Each number is 200 + 40 x the weight over its row's rms, rounded and kept within 0 to 999. Layers, rows and columns count from 0. The size before them is the row's rms in percent of the matrix's.

# down: layer 6 MLP down (transposed), 256x64, rms 0.176, rows 43-95, columns 0-63
# up: layer 6 MLP up, 256x64, rms 0.217, rows 44-95, columns 0-63
down43,083,253,188,181,148,223,148,124,160,303,153,210,203,236,216,295,167,197,221,198,264,215,158,256,224,125,207,196,235,209,175,167,175,219,215,156,201,157,262,174,169,225,246,226,160,254,174,216,235,209,199,168,193,137,138,247,177,198,250,184,231,258,191,163,164
up44,097,167,198,245,229,151,216,198,201,124,154,262,240,221,123,246,122,176,227,258,197,284,168,195,150,189,252,193,255,240,206,209,223,164,158,196,220,173,146,213,254,198,183,160,291,146,147,264,266,237,220,180,187,199,214,220,190,231,201,209,225,200,219,259,239
down44,098,176,229,257,206,197,152,226,190,145,152,218,321,134,164,120,157,271,236,196,232,197,273,208,216,217,276,182,226,195,199,177,195,263,86,217,255,177,183,226,211,210,191,169,225,233,234,239,239,198,188,191,184,185,161,216,187,189,165,178,268,213,200,202,236
up45,115,135,215,213,184,166,196,183,261,185,271,234,176,241,169,151,173,146,203,265,115,188,128,135,198,214,251,133,132,185,164,175,192,169,157,163,140,196,189,259,171,230,124,205,150,165,176,200,177,209,196,218,204,172,134,182,201,236,218,220,210,186,280,187,149
down45,175,214,141,256,262,215,209,168,182,138,248,246,170,148,283,158,220,187,145,225,146,255,171,159,150,192,213,177,176,167,215,242,194,242,204,213,161,231,167,291,248,154,225,157,163,170,164,164,245,212,132,133,241,176,228,201,203,216,130,205,202,132,193,203,206
up46,088,189,195,213,227,151,199,234,260,173,243,208,153,233,166,236,239,209,192,216,192,208,230,178,182,243,223,213,218,235,213,219,192,185,144,174,190,224,135,280,264,269,228,273,182,245,125,265,225,139,210,180,166,199,116,256,162,174,104,155,164,166,238,235,201
down46,085,175,222,172,234,242,173,160,159,215,123,254,96,210,180,193,237,169,311,193,126,230,231,181,215,191,121,219,134,152,244,214,257,227,160,182,239,206,170,213,206,174,200,233,195,194,246,153,202,231,163,214,123,191,230,192,159,221,184,212,130,251,179,189,214
up47,083,259,260,138,187,165,210,203,198,290,232,260,149,247,205,177,192,225,218,226,157,212,215,156,190,193,92,189,160,234,134,175,188,203,227,200,161,143,175,216,200,137,241,178,196,171,140,152,253,244,249,172,151,246,116,152,207,207,221,192,202,173,233,202,149
down47,071,142,189,231,158,206,221,275,177,149,192,286,242,212,172,230,150,198,128,174,198,153,200,170,270,206,161,177,214,119,164,206,227,160,168,257,182,248,184,192,223,215,150,194,162,127,236,218,145,191,133,188,274,234,233,194,239,205,229,187,182,246,180,155,272
up48,105,212,163,284,173,215,218,168,179,155,229,267,196,242,172,168,174,200,134,234,198,163,109,125,152,201,180,221,222,207,267,185,273,214,228,176,167,165,192,226,237,177,184,125,192,181,266,169,190,243,211,261,220,204,197,176,205,217,157,143,159,173,201,180,92
down48,109,192,184,172,241,239,240,204,213,152,155,199,64,193,191,233,312,194,231,162,219,246,160,209,203,214,201,252,209,275,253,219,243,151,173,121,229,222,183,185,163,197,216,191,219,171,242,236,295,197,200,252,203,178,190,203,203,141,176,259,211,190,156,194,226
up49,100,178,229,255,140,244,123,225,221,172,158,244,149,195,188,279,110,182,249,281,183,244,202,236,210,195,198,201,240,211,217,229,202,203,170,173,176,179,178,263,163,236,194,200,215,190,194,280,238,177,203,182,223,148,148,181,103,291,167,169,168,196,242,189,198
down49,098,211,143,159,281,212,195,218,230,132,86,141,173,230,175,128,141,213,183,245,217,215,235,215,186,220,206,246,200,190,195,151,141,131,201,163,243,196,191,227,202,202,247,162,176,199,151,209,201,247,206,204,194,220,174,249,215,265,225,145,205,142,255,284,164
up50,079,188,163,199,268,261,240,189,226,199,179,196,225,216,200,224,181,191,178,199,190,263,121,142,176,170,210,233,193,185,122,185,221,243,119,141,140,191,208,187,235,142,219,233,183,180,181,142,254,218,221,138,267,156,155,230,188,188,229,242,105,210,280,150,195
down50,071,235,205,172,199,119,157,259,146,210,162,159,243,212,159,232,245,208,251,168,223,176,254,207,182,239,190,178,234,213,179,255,224,238,271,242,228,240,189,177,183,184,215,301,276,173,158,216,158,145,155,224,199,213,235,160,165,204,135,268,272,189,152,168,212
up51,093,94,197,248,108,184,145,204,216,182,205,300,237,216,155,190,188,169,207,214,133,215,174,241,213,210,175,198,199,285,135,154,224,279,200,212,171,219,220,181,172,214,240,244,278,173,220,262,256,247,170,173,245,233,177,178,213,207,149,191,216,224,209,174,208
down51,096,245,180,167,300,169,264,189,234,231,188,212,132,194,207,136,263,163,166,152,265,185,232,154,181,182,234,211,211,196,269,244,190,159,204,180,168,213,186,225,200,165,125,147,120,147,202,216,171,192,242,212,215,154,132,219,154,179,282,163,162,180,168,219,209
up52,098,153,143,224,156,253,203,105,246,216,240,213,198,223,250,223,225,169,154,218,138,246,176,155,104,216,224,170,194,211,234,229,282,169,281,193,199,247,108,253,187,216,151,201,198,260,227,181,177,225,261,196,184,175,179,178,216,175,224,168,240,152,196,207,171
down52,127,251,216,170,235,232,227,188,140,243,215,213,233,195,192,157,148,211,202,208,196,193,121,171,216,277,104,182,194,277,214,160,145,89,196,219,171,210,229,209,218,229,257,180,187,141,160,217,214,224,252,136,207,192,173,250,237,166,223,168,222,176,244,128,246
up53,086,238,183,226,148,187,167,247,196,213,243,229,157,208,133,210,200,154,223,227,197,241,200,234,190,244,226,194,174,178,198,192,199,179,249,158,193,180,223,248,143,254,190,238,215,254,226,186,205,250,298,184,168,78,125,139,122,179,132,179,192,243,186,256,190
down53,090,216,130,191,197,193,130,215,207,191,187,158,171,210,168,239,136,206,198,273,171,225,224,241,132,197,257,164,289,249,163,198,233,202,204,176,264,194,203,195,217,166,149,268,110,209,238,224,118,198,235,187,163,252,229,199,244,194,218,202,249,193,100,209,209
up54,096,206,179,127,172,182,182,138,202,185,216,195,224,217,153,176,191,237,208,211,169,286,201,215,194,214,251,164,220,259,199,131,238,207,140,114,176,263,104,187,236,200,152,210,230,124,198,230,269,298,254,218,217,185,228,217,197,225,223,179,208,196,258,157,210
down54,100,121,125,111,122,207,228,209,149,215,147,245,130,231,195,203,218,252,177,145,190,163,199,235,214,222,162,178,281,246,204,216,264,173,185,208,218,155,204,138,190,227,165,242,241,191,210,182,204,194,236,218,243,249,239,251,191,176,238,237,226,137,175,226,135
up55,098,205,211,178,163,187,184,171,215,178,234,182,186,199,141,165,177,159,184,171,173,240,158,148,173,227,184,140,216,203,172,234,197,201,162,179,171,191,226,197,212,205,191,186,119,207,256,218,173,294,285,151,151,196,111,134,153,240,213,262,288,132,273,169,212
down55,098,218,132,218,139,205,255,135,195,171,191,142,191,175,162,207,135,246,220,192,192,254,149,201,232,199,210,240,142,207,120,136,247,254,209,178,263,216,199,180,171,287,192,129,226,107,160,205,186,190,198,212,225,180,249,196,203,204,246,221,188,175,160,122,228
up56,107,149,218,232,183,157,200,167,201,261,110,235,176,231,163,219,183,181,187,209,151,182,130,133,204,164,195,179,200,154,132,230,247,234,153,150,175,256,169,220,245,138,236,216,250,232,170,227,235,195,221,200,176,127,131,209,153,291,168,143,224,209,203,253,198
down56,117,173,278,226,149,174,195,249,245,187,205,198,232,192,229,178,195,153,204,201,171,224,234,226,241,314,181,229,256,225,190,217,158,262,255,167,165,315,198,258,171,205,221,225,229,256,199,234,223,216,213,267,130,185,163,213,162,160,270,209,215,138,211,195,193
up57,101,91,112,216,212,188,204,122,194,209,203,204,217,145,131,174,237,216,174,194,185,186,167,196,237,225,200,186,142,186,278,210,254,225,204,127,131,153,149,249,185,221,199,218,227,205,206,216,137,190,261,140,223,190,123,228,178,228,229,243,248,168,225,243,216
down57,101,128,168,218,229,211,236,218,172,224,117,269,299,193,240,197,214,158,183,241,203,175,155,203,201,219,195,247,165,165,162,251,219,258,235,186,172,176,138,182,180,265,205,169,178,123,243,194,197,188,216,181,219,237,194,256,188,269,243,208,250,231,197,304,245
up58,088,230,162,183,206,191,209,163,203,168,185,210,187,200,214,179,169,233,183,235,132,242,184,124,186,225,148,186,241,151,188,225,184,213,228,141,208,158,175,200,160,147,106,191,88,110,173,204,169,216,184,166,306,229,158,162,220,210,205,220,153,228,238,260,147
down58,078,201,167,179,164,211,187,210,184,188,188,237,227,230,194,190,197,258,219,144,214,137,239,178,236,199,180,233,194,204,266,254,193,271,98,189,173,246,195,175,197,127,292,204,229,187,205,258,185,155,141,206,200,179,248,169,248,220,194,222,197,237,131,74,221
up59,109,255,111,234,159,208,172,178,227,210,130,191,172,192,177,220,126,186,138,199,188,227,231,218,150,195,130,173,116,249,246,203,271,129,188,195,206,255,202,251,133,214,169,249,216,172,237,197,154,171,217,209,158,154,164,188,264,238,178,193,269,191,225,173,171
down59,104,192,218,142,123,211,251,251,184,179,218,238,184,219,252,208,305,242,164,200,197,166,234,258,204,160,212,262,237,240,189,184,141,252,211,143,171,179,204,217,161,195,163,223,225,164,182,289,204,195,199,145,237,172,274,207,156,102,237,196,212,167,179,248,227
up60,105,184,150,119,184,133,272,184,239,145,238,206,112,212,198,255,172,138,211,233,157,272,176,176,116,190,243,187,165,243,214,213,210,213,153,144,205,216,166,222,219,245,203,145,278,171,227,200,207,240,185,161,167,179,223,209,136,247,199,142,230,187,200,153,217
down60,106,169,185,208,194,225,207,175,162,153,176,205,255,163,179,131,202,271,256,205,199,210,165,219,222,237,140,322,137,165,194,79,192,144,212,209,194,241,182,199,262,219,196,211,158,232,236,181,230,126,242,278,240,251,226,213,199,215,211,195,201,199,164,202,186
up61,104,238,154,247,140,237,168,174,248,240,211,228,195,235,223,213,233,188,240,250,163,220,188,183,98,170,88,205,160,215,213,200,256,127,219,148,220,228,151,203,221,226,193,221,155,228,181,156,164,165,274,195,179,196,157,246,230,189,175,292,195,175,212,266,188
down61,113,243,233,236,214,245,250,237,232,148,195,155,256,231,264,200,149,216,252,250,229,229,188,213,138,181,172,198,247,184,266,249,210,246,231,146,226,184,181,196,269,198,224,263,174,251,197,194,189,198,263,193,226,196,228,147,170,145,161,144,241,231,186,83,207
up62,095,134,199,209,196,186,134,176,220,280,151,248,216,195,206,202,212,234,231,178,177,218,157,230,191,249,175,198,224,257,205,189,249,153,230,125,167,118,155,247,188,190,214,265,191,193,167,335,261,163,157,155,192,182,211,195,194,224,199,269,224,141,208,191,171
down62,079,230,228,213,107,203,260,243,247,173,214,182,168,170,200,244,167,179,181,270,245,200,251,126,177,202,198,169,230,232,183,221,151,281,163,232,223,261,228,148,240,195,207,245,257,192,233,207,146,210,220,207,211,163,188,141,202,89,168,157,187,264,162,227,226
up63,106,210,146,189,190,192,236,163,216,204,115,247,210,252,198,246,134,184,191,223,233,201,189,209,175,185,226,152,266,177,162,245,240,139,234,183,155,244,208,169,176,206,133,141,227,187,197,199,235,191,274,190,195,218,215,86,243,309,214,227,144,200,204,143,214
down63,089,159,194,276,256,211,221,174,202,284,202,209,190,254,212,252,181,170,116,188,213,207,145,235,194,280,149,228,152,228,179,205,165,274,231,191,242,176,250,149,196,164,184,169,210,184,177,113,137,144,250,232,130,214,167,244,225,147,215,198,174,220,239,182,200
up64,089,254,196,133,188,132,255,235,247,190,172,229,120,230,204,224,228,185,136,186,175,192,171,144,132,208,275,199,249,217,224,249,211,234,167,165,216,229,161,247,171,214,133,160,292,199,185,232,186,158,194,211,223,181,157,237,182,252,207,176,273,175,214,277,227
down64,089,150,204,165,214,176,228,153,151,222,174,170,202,254,205,183,152,230,254,163,170,179,242,189,202,164,211,186,186,159,228,160,245,186,182,241,216,130,184,220,164,115,281,209,248,166,175,177,255,253,233,221,256,189,231,210,244,276,111,265,196,216,193,182,107
up65,091,160,173,325,210,220,167,213,233,273,195,228,202,289,169,233,202,178,236,196,135,143,162,144,218,204,203,178,203,147,215,159,264,200,241,142,233,199,192,244,201,202,190,203,230,225,252,210,165,167,260,184,193,173,153,222,251,214,240,109,202,162,234,239,145
down65,081,185,269,228,148,177,199,129,201,216,256,237,160,208,141,232,239,180,147,173,239,167,212,218,106,190,173,265,205,149,294,230,258,169,165,222,183,245,190,276,275,228,198,214,207,217,210,246,197,167,231,190,198,198,166,179,248,180,180,160,186,153,186,123,248
up66,092,248,209,182,105,164,195,198,224,178,197,286,194,191,122,214,216,136,129,218,180,162,204,165,224,202,200,180,257,276,183,192,268,202,220,187,137,222,140,244,270,218,186,210,171,193,167,229,144,147,185,256,164,210,254,169,184,207,129,133,255,209,199,205,187
down66,096,191,161,199,154,216,198,180,272,184,166,222,143,202,189,212,169,207,124,222,219,261,166,180,116,254,299,193,163,169,166,257,194,159,218,220,230,158,232,227,168,209,101,194,205,224,136,205,175,194,201,223,227,154,242,153,184,209,151,281,151,174,133,224,215
up67,085,244,211,194,160,142,154,200,195,173,174,311,146,215,167,226,151,158,221,198,171,145,202,194,96,160,186,133,154,268,170,239,149,227,174,149,171,170,162,220,227,193,189,256,248,214,172,213,202,215,238,153,143,209,167,156,182,214,255,119,229,209,216,227,204
down67,079,174,216,132,249,210,227,196,176,198,187,198,237,199,209,196,245,234,194,186,218,173,273,185,261,129,190,224,208,179,139,202,230,189,219,201,208,161,281,172,251,230,182,184,208,139,268,104,155,237,157,271,266,191,275,160,253,229,156,163,183,173,212,146,253
up68,093,236,164,159,221,152,298,175,243,186,221,196,149,249,185,186,242,218,181,175,187,320,194,137,182,209,211,203,194,195,156,216,216,148,239,207,228,111,184,245,207,267,153,168,206,157,208,180,184,217,271,214,153,104,179,127,156,206,220,179,177,179,218,207,198
down68,101,236,233,238,185,279,146,215,213,195,155,222,256,215,222,193,225,260,206,249,192,147,231,304,244,251,223,217,175,218,248,162,201,279,169,156,174,202,174,175,227,165,306,250,234,151,194,193,227,161,161,216,234,182,251,220,245,192,143,205,133,206,160,180,195
up69,089,117,181,201,194,185,181,116,194,214,148,218,228,254,169,251,187,206,229,167,140,303,203,158,188,218,143,197,179,220,203,230,184,248,245,183,213,151,149,212,197,173,189,219,240,252,186,165,240,285,175,163,154,222,162,145,215,167,152,174,247,170,287,225,251
down69,079,275,143,196,153,190,186,195,289,200,179,213,176,164,228,232,211,189,191,198,290,173,221,157,201,145,328,207,210,241,170,199,222,131,204,222,143,206,257,201,220,219,153,260,177,224,242,221,185,152,151,186,178,193,252,245,178,179,160,203,184,215,136,134,169
up70,092,130,158,174,163,127,192,233,149,208,183,245,133,155,197,231,172,160,172,211,127,194,192,192,170,187,214,117,172,234,222,185,211,180,203,214,180,174,226,224,194,253,116,286,197,238,169,238,273,221,248,245,191,181,148,139,150,209,226,177,272,197,257,170,228
down70,079,216,206,157,242,184,217,252,196,189,172,126,184,173,173,164,191,153,163,204,231,239,244,172,216,200,183,208,184,204,120,205,173,172,129,208,263,163,290,257,162,147,191,190,172,190,201,177,106,277,182,251,275,145,108,198,212,163,197,185,180,182,241,186,163
up71,101,168,201,247,211,155,271,204,151,271,150,216,166,159,186,216,190,192,205,203,150,220,151,152,214,213,236,174,184,221,243,195,231,167,263,204,153,142,218,254,112,249,193,207,157,231,193,165,208,151,234,149,178,164,152,145,175,127,171,260,309,180,206,208,179
down71,107,260,182,201,198,165,240,137,137,221,217,235,186,190,175,258,195,158,217,168,206,197,235,241,166,253,148,187,236,186,194,201,282,193,249,242,207,123,234,154,176,161,244,136,199,230,166,197,195,97,159,209,182,254,233,157,229,176,169,162,264,258,164,258,244
up72,084,158,146,175,154,226,240,227,295,198,173,168,232,246,224,241,214,221,188,228,167,170,170,181,202,262,208,205,192,247,125,227,226,124,193,206,171,230,216,264,176,166,221,122,150,164,169,216,205,119,238,210,223,163,178,197,210,170,181,106,154,208,270,257,166
down72,080,229,203,204,213,224,221,211,183,188,223,256,203,189,105,182,142,278,225,167,234,262,244,213,177,174,213,172,173,134,313,164,226,261,228,164,231,167,176,149,252,241,224,276,213,267,224,200,199,254,165,173,197,211,206,181,107,220,169,188,208,209,149,211,233
up73,100,181,175,258,160,193,201,179,301,193,231,234,248,150,218,256,229,193,220,252,152,241,193,140,141,240,189,170,156,218,143,190,189,214,217,148,157,233,140,234,225,258,165,181,136,218,157,150,214,163,204,215,210,153,241,218,171,167,136,215,133,208,191,298,190
down73,101,276,201,165,209,229,122,230,229,251,126,170,199,186,147,232,125,256,187,149,163,242,123,206,264,138,204,186,258,161,181,206,217,252,203,285,193,165,245,203,201,181,212,230,173,246,203,194,210,156,239,247,227,226,144,214,163,202,226,232,257,223,144,173,172
up74,100,195,251,195,151,237,243,230,240,249,324,199,161,238,199,174,188,227,67,213,158,225,199,162,249,227,253,160,212,234,226,205,229,182,220,179,167,245,233,185,247,219,234,190,289,235,213,196,247,176,223,188,212,172,155,187,185,254,209,158,204,137,157,191,230
down74,095,166,186,258,250,177,148,279,261,219,180,186,270,166,178,195,217,191,148,187,216,238,164,266,284,209,172,231,187,240,207,216,178,222,219,131,179,218,225,142,221,188,206,116,174,228,171,208,187,227,163,180,236,191,237,128,218,122,203,227,127,141,129,228,204
up75,110,131,108,263,141,190,263,168,253,254,180,199,224,171,235,225,215,122,168,235,159,237,178,179,174,250,230,172,236,260,230,258,246,179,232,229,162,253,165,221,244,220,186,165,173,209,227,214,192,167,204,209,250,163,159,151,209,181,257,143,190,189,233,210,114
down75,122,182,243,234,254,235,257,205,176,231,152,200,146,123,173,187,170,212,179,203,162,180,226,108,232,242,155,219,163,211,269,172,195,239,172,228,174,110,179,200,188,204,173,178,228,200,236,201,236,173,278,286,178,288,245,178,187,194,247,209,160,152,163,256,205
up76,106,129,221,261,169,179,167,173,207,176,214,271,206,228,126,199,107,143,193,204,120,188,180,204,153,244,215,217,197,226,263,220,225,188,228,165,201,281,199,241,166,160,182,239,232,198,195,138,222,182,183,142,216,193,259,203,237,181,108,184,247,158,199,271,232
down76,078,124,187,188,215,258,226,249,260,215,232,147,213,205,232,222,257,172,205,183,156,230,246,190,195,261,163,259,207,269,191,234,152,124,181,181,172,257,221,229,200,108,208,164,149,156,248,181,166,246,147,196,160,196,180,198,120,182,266,210,143,159,224,175,200
up77,101,165,117,235,238,189,201,209,284,260,180,194,113,165,146,211,180,137,162,199,203,174,201,140,126,197,241,160,187,196,257,196,219,166,273,130,143,175,155,260,191,251,183,224,233,264,172,196,177,191,159,207,217,125,175,140,189,189,203,222,181,165,203,222,201
down77,106,217,249,241,209,193,240,235,124,193,186,164,355,220,216,133,217,184,167,208,151,180,241,243,266,188,215,205,166,250,195,203,204,180,148,184,189,210,208,216,212,202,247,288,247,142,210,207,212,192,215,190,175,212,144,305,185,194,156,178,237,249,199,181,201
up78,099,161,184,223,163,207,178,222,205,167,186,185,157,262,190,108,215,208,218,174,209,184,108,209,174,264,219,160,270,190,168,252,313,160,221,192,178,202,179,222,169,217,144,207,186,235,193,260,142,185,214,199,184,144,163,165,122,199,141,219,127,177,233,187,260
down78,102,198,187,155,208,237,155,218,204,148,230,255,230,207,213,141,156,254,248,209,159,275,285,191,185,241,215,204,193,243,227,147,189,234,206,187,288,163,198,210,223,148,257,219,145,137,282,188,174,217,176,198,246,237,218,253,157,145,252,233,148,264,174,204,195
up79,092,223,204,247,209,176,164,229,233,192,211,245,132,320,184,146,136,153,133,213,147,153,215,214,194,166,165,204,253,191,154,241,202,236,174,183,206,211,156,197,218,213,254,158,279,193,192,208,239,234,221,218,183,141,168,190,170,273,160,126,255,220,217,216,267
down79,090,202,223,212,184,181,243,162,189,176,202,196,201,129,199,197,192,201,169,227,209,262,207,203,211,269,241,208,156,241,227,181,181,250,232,343,252,168,282,161,177,174,186,212,146,169,193,190,163,164,193,115,171,214,212,195,248,135,194,199,145,109,246,162,173
up80,127,194,238,252,220,160,194,236,247,277,164,284,179,188,188,190,212,192,169,252,162,185,177,162,219,236,161,173,200,195,160,247,251,232,172,157,168,162,125,224,145,248,173,290,218,152,220,213,263,217,231,188,211,108,147,234,156,203,120,200,169,167,210,181,165
down80,135,135,201,219,178,234,295,265,166,156,213,178,202,212,244,119,204,181,169,187,165,140,213,192,194,234,195,245,239,246,192,156,173,192,120,240,174,204,225,291,123,257,250,209,232,196,195,192,234,197,216,182,170,226,153,264,224,290,177,182,184,160,206,242,168
up81,109,231,189,305,137,177,164,179,193,195,153,240,188,229,174,178,176,164,170,205,211,218,182,216,142,213,253,164,222,212,142,202,257,135,240,209,205,195,240,308,162,244,166,198,216,186,95,271,304,198,220,163,191,192,168,182,216,204,172,215,212,167,216,211,248
down81,111,264,160,201,155,221,253,144,153,180,180,227,208,214,170,182,160,199,224,159,246,237,191,292,201,224,204,196,235,251,166,183,292,157,195,241,153,214,247,283,158,276,211,182,235,140,116,265,249,179,186,184,237,228,167,160,193,168,157,216,227,239,208,196,195
up82,118,201,205,190,135,213,232,191,246,237,222,205,178,233,144,158,174,187,90,188,190,300,215,188,144,210,208,190,203,284,175,235,244,147,159,155,173,271,176,263,183,234,182,199,250,194,232,238,241,194,237,151,241,206,171,178,160,282,173,191,218,195,153,147,155
down82,117,240,135,160,195,229,181,183,189,208,172,177,226,196,196,228,138,208,148,219,179,197,261,143,221,235,188,219,221,260,141,225,96,228,208,143,181,184,244,172,173,228,209,249,136,226,130,106,209,158,176,163,239,146,202,185,211,145,184,108,235,159,210,178,235
up83,119,217,207,273,154,150,140,241,253,206,172,286,142,222,207,166,192,181,263,193,191,185,126,208,223,177,231,187,168,178,211,126,262,184,188,197,179,189,137,191,198,151,181,260,208,154,185,238,225,196,230,186,183,154,191,153,135,137,134,199,198,142,206,296,173
down83,114,171,239,129,200,172,254,251,215,161,185,127,240,203,169,193,222,119,199,172,162,185,260,189,150,185,178,164,221,134,247,196,183,227,179,232,242,292,162,207,238,237,174,135,214,193,227,169,228,205,205,280,190,130,193,285,200,201,113,182,186,206,207,196,152
up84,104,93,173,207,166,207,195,147,159,245,231,178,157,274,203,182,223,139,132,205,156,186,164,194,179,173,147,229,272,171,183,239,235,197,196,191,173,231,196,232,206,185,153,244,181,137,155,279,165,181,260,185,270,209,191,144,263,270,177,184,208,163,187,169,239
down84,100,235,197,199,109,163,171,198,189,148,237,147,206,188,154,179,191,167,196,193,140,200,221,237,205,229,191,168,221,191,166,187,235,166,133,213,221,193,104,132,274,233,265,265,230,250,242,183,265,193,220,206,196,231,179,268,171,310,186,217,223,172,177,212,152
up85,082,158,149,228,159,149,205,247,214,250,194,172,215,302,253,194,221,145,161,255,167,219,192,168,157,199,217,196,215,222,221,138,269,106,255,168,142,247,195,241,194,171,137,250,190,252,238,186,183,203,176,188,300,201,223,171,172,230,173,244,212,208,164,232,190
down85,080,315,207,218,269,188,172,244,203,169,187,205,175,208,155,196,254,232,248,189,175,175,246,177,220,144,271,171,227,192,195,202,169,219,201,119,267,202,179,151,201,166,219,145,193,198,184,182,224,227,206,216,214,168,202,126,154,201,109,173,217,228,128,117,262
up86,102,144,146,229,265,149,243,219,245,223,166,226,189,187,151,198,179,165,150,276,184,165,194,172,137,270,203,205,216,168,177,184,233,192,168,152,159,154,178,219,204,196,196,196,185,267,166,246,128,203,305,170,198,114,203,213,170,246,201,215,205,145,208,227,285
down86,114,209,233,207,189,166,224,212,162,161,219,286,193,175,181,251,135,205,187,141,182,96,231,100,182,163,160,241,176,231,219,201,182,221,194,218,181,181,126,231,263,227,188,173,205,194,179,253,202,161,267,197,197,160,204,235,243,260,237,288,279,184,214,202,224
up87,104,138,170,289,122,158,166,147,192,219,128,211,156,248,185,215,147,200,217,181,206,200,135,143,129,222,293,235,185,230,209,204,209,187,250,138,170,141,197,162,229,225,189,219,213,236,225,231,155,164,186,217,238,213,160,147,188,177,219,213,175,187,288,252,182
down87,088,294,211,130,136,288,204,191,218,205,162,283,169,246,208,261,287,248,203,154,232,250,261,234,138,162,194,210,183,201,158,147,215,223,175,240,251,201,217,211,199,229,206,188,168,238,249,232,240,254,140,210,200,210,137,195,216,216,202,183,200,263,195,184,197
up88,101,168,126,164,206,125,251,124,194,240,239,231,202,223,193,141,161,221,235,230,144,200,174,179,210,188,174,166,164,246,218,225,164,216,183,127,141,290,213,227,108,190,195,202,235,120,205,195,191,189,227,111,155,152,169,168,182,192,165,204,244,246,190,212,224
down88,079,259,181,123,238,142,226,231,172,196,218,136,138,183,196,242,186,231,174,227,214,257,213,139,235,206,202,281,220,266,202,187,234,160,169,214,159,187,175,162,240,208,180,129,143,220,263,178,246,200,154,197,189,170,246,143,184,250,240,146,252,217,189,124,250
up89,097,163,151,247,182,175,110,199,177,262,159,190,173,262,147,213,183,171,174,212,189,171,155,246,157,180,232,195,183,149,220,184,202,167,215,181,187,164,133,227,103,208,176,219,236,242,193,179,138,171,169,232,247,167,169,204,256,259,261,136,229,193,303,200,225
down89,089,211,177,232,245,257,223,205,167,109,191,223,199,185,157,172,183,280,219,139,174,170,103,179,187,202,203,207,208,201,206,207,148,218,127,176,245,182,189,201,97,206,214,191,255,232,246,201,189,230,274,211,136,188,226,176,240,102,211,250,228,207,141,176,212
up90,097,203,146,204,193,211,193,185,250,189,194,204,202,266,261,209,217,174,235,275,154,232,140,157,187,215,181,186,115,175,297,234,235,215,269,190,248,166,172,184,191,236,185,187,114,224,174,189,211,207,264,171,198,172,139,181,255,181,151,219,139,124,269,219,220
down90,115,221,202,189,304,120,247,222,225,210,253,209,238,212,210,242,173,185,197,169,229,205,202,212,184,233,191,228,277,194,278,206,189,195,198,220,189,250,124,202,191,226,162,161,199,186,142,156,274,145,294,206,227,263,239,233,147,194,166,160,186,207,195,119,151
up91,104,159,202,233,198,195,260,176,241,250,266,221,191,249,244,166,230,204,162,272,146,234,129,134,168,205,203,121,141,209,257,226,174,200,211,156,183,246,190,176,245,207,178,206,152,192,199,211,197,204,220,142,160,210,86,147,229,179,241,190,183,136,265,213,236
down91,096,154,133,212,246,192,153,200,237,208,204,216,203,154,257,201,104,233,137,96,172,177,234,212,267,183,204,185,294,187,203,208,233,262,239,231,192,220,203,224,205,248,185,145,211,242,192,184,150,190,262,266,243,186,200,220,220,170,129,218,206,140,234,222,172
up92,093,160,189,220,203,172,171,139,153,179,180,166,194,200,159,192,158,177,262,204,198,198,187,204,97,278,233,183,180,201,214,211,220,172,176,210,163,195,169,234,161,160,200,161,193,235,44,215,218,199,169,208,184,170,115,201,224,255,86,205,217,193,196,231,181
down92,080,215,144,198,221,267,149,241,229,169,177,246,180,163,245,268,168,177,216,186,261,158,204,208,225,108,147,236,214,227,168,265,223,196,229,158,302,204,189,233,182,168,200,236,219,204,286,157,219,235,198,185,220,220,216,186,177,115,200,136,145,152,168,167,223
up93,094,192,223,268,157,196,218,255,216,288,199,218,188,181,116,169,217,166,186,263,156,206,172,176,135,251,230,173,166,252,171,176,192,232,177,153,238,212,180,236,187,197,233,253,234,241,285,243,191,264,217,128,174,127,166,215,125,250,160,215,219,214,198,238,215
down93,097,161,180,162,239,177,185,206,193,137,199,191,208,205,212,167,170,164,163,228,172,122,203,254,212,195,150,298,272,228,242,143,178,209,188,201,170,194,202,263,221,211,154,211,156,153,149,230,176,135,185,310,198,161,151,292,188,247,147,207,205,159,233,201,213
up94,096,86,199,171,197,174,294,148,159,220,266,244,156,220,147,127,223,166,116,167,217,216,141,189,185,237,191,138,244,204,171,217,183,195,246,216,216,186,202,203,170,214,200,253,156,219,165,266,229,222,242,176,233,203,152,161,181,187,249,155,191,164,264,172,211
down94,094,192,207,184,162,281,290,209,173,239,169,232,163,200,144,226,208,186,231,260,209,270,174,186,226,199,240,147,168,168,157,206,243,170,143,197,195,162,227,147,203,235,172,241,204,279,219,250,257,174,224,171,170,151,240,204,195,157,236,247,250,245,306,166,177
up95,103,198,200,222,166,223,140,185,260,170,177,214,186,256,240,192,192,193,251,186,180,255,171,197,232,168,137,162,157,183,200,260,249,209,175,176,172,262,180,222,150,223,220,143,199,151,183,214,186,249,222,145,145,131,178,191,103,325,152,190,212,186,240,193,255
down95,092,212,236,196,156,217,159,165,225,139,201,195,140,179,185,198,206,227,137,206,214,194,224,186,232,244,244,227,271,276,239,199,259,157,271,225,165,128,173,232,179,245,112,243,198,271,196,289,232,222,230,184,208,136,189,182,257,177,266,219,196,195,169,240,172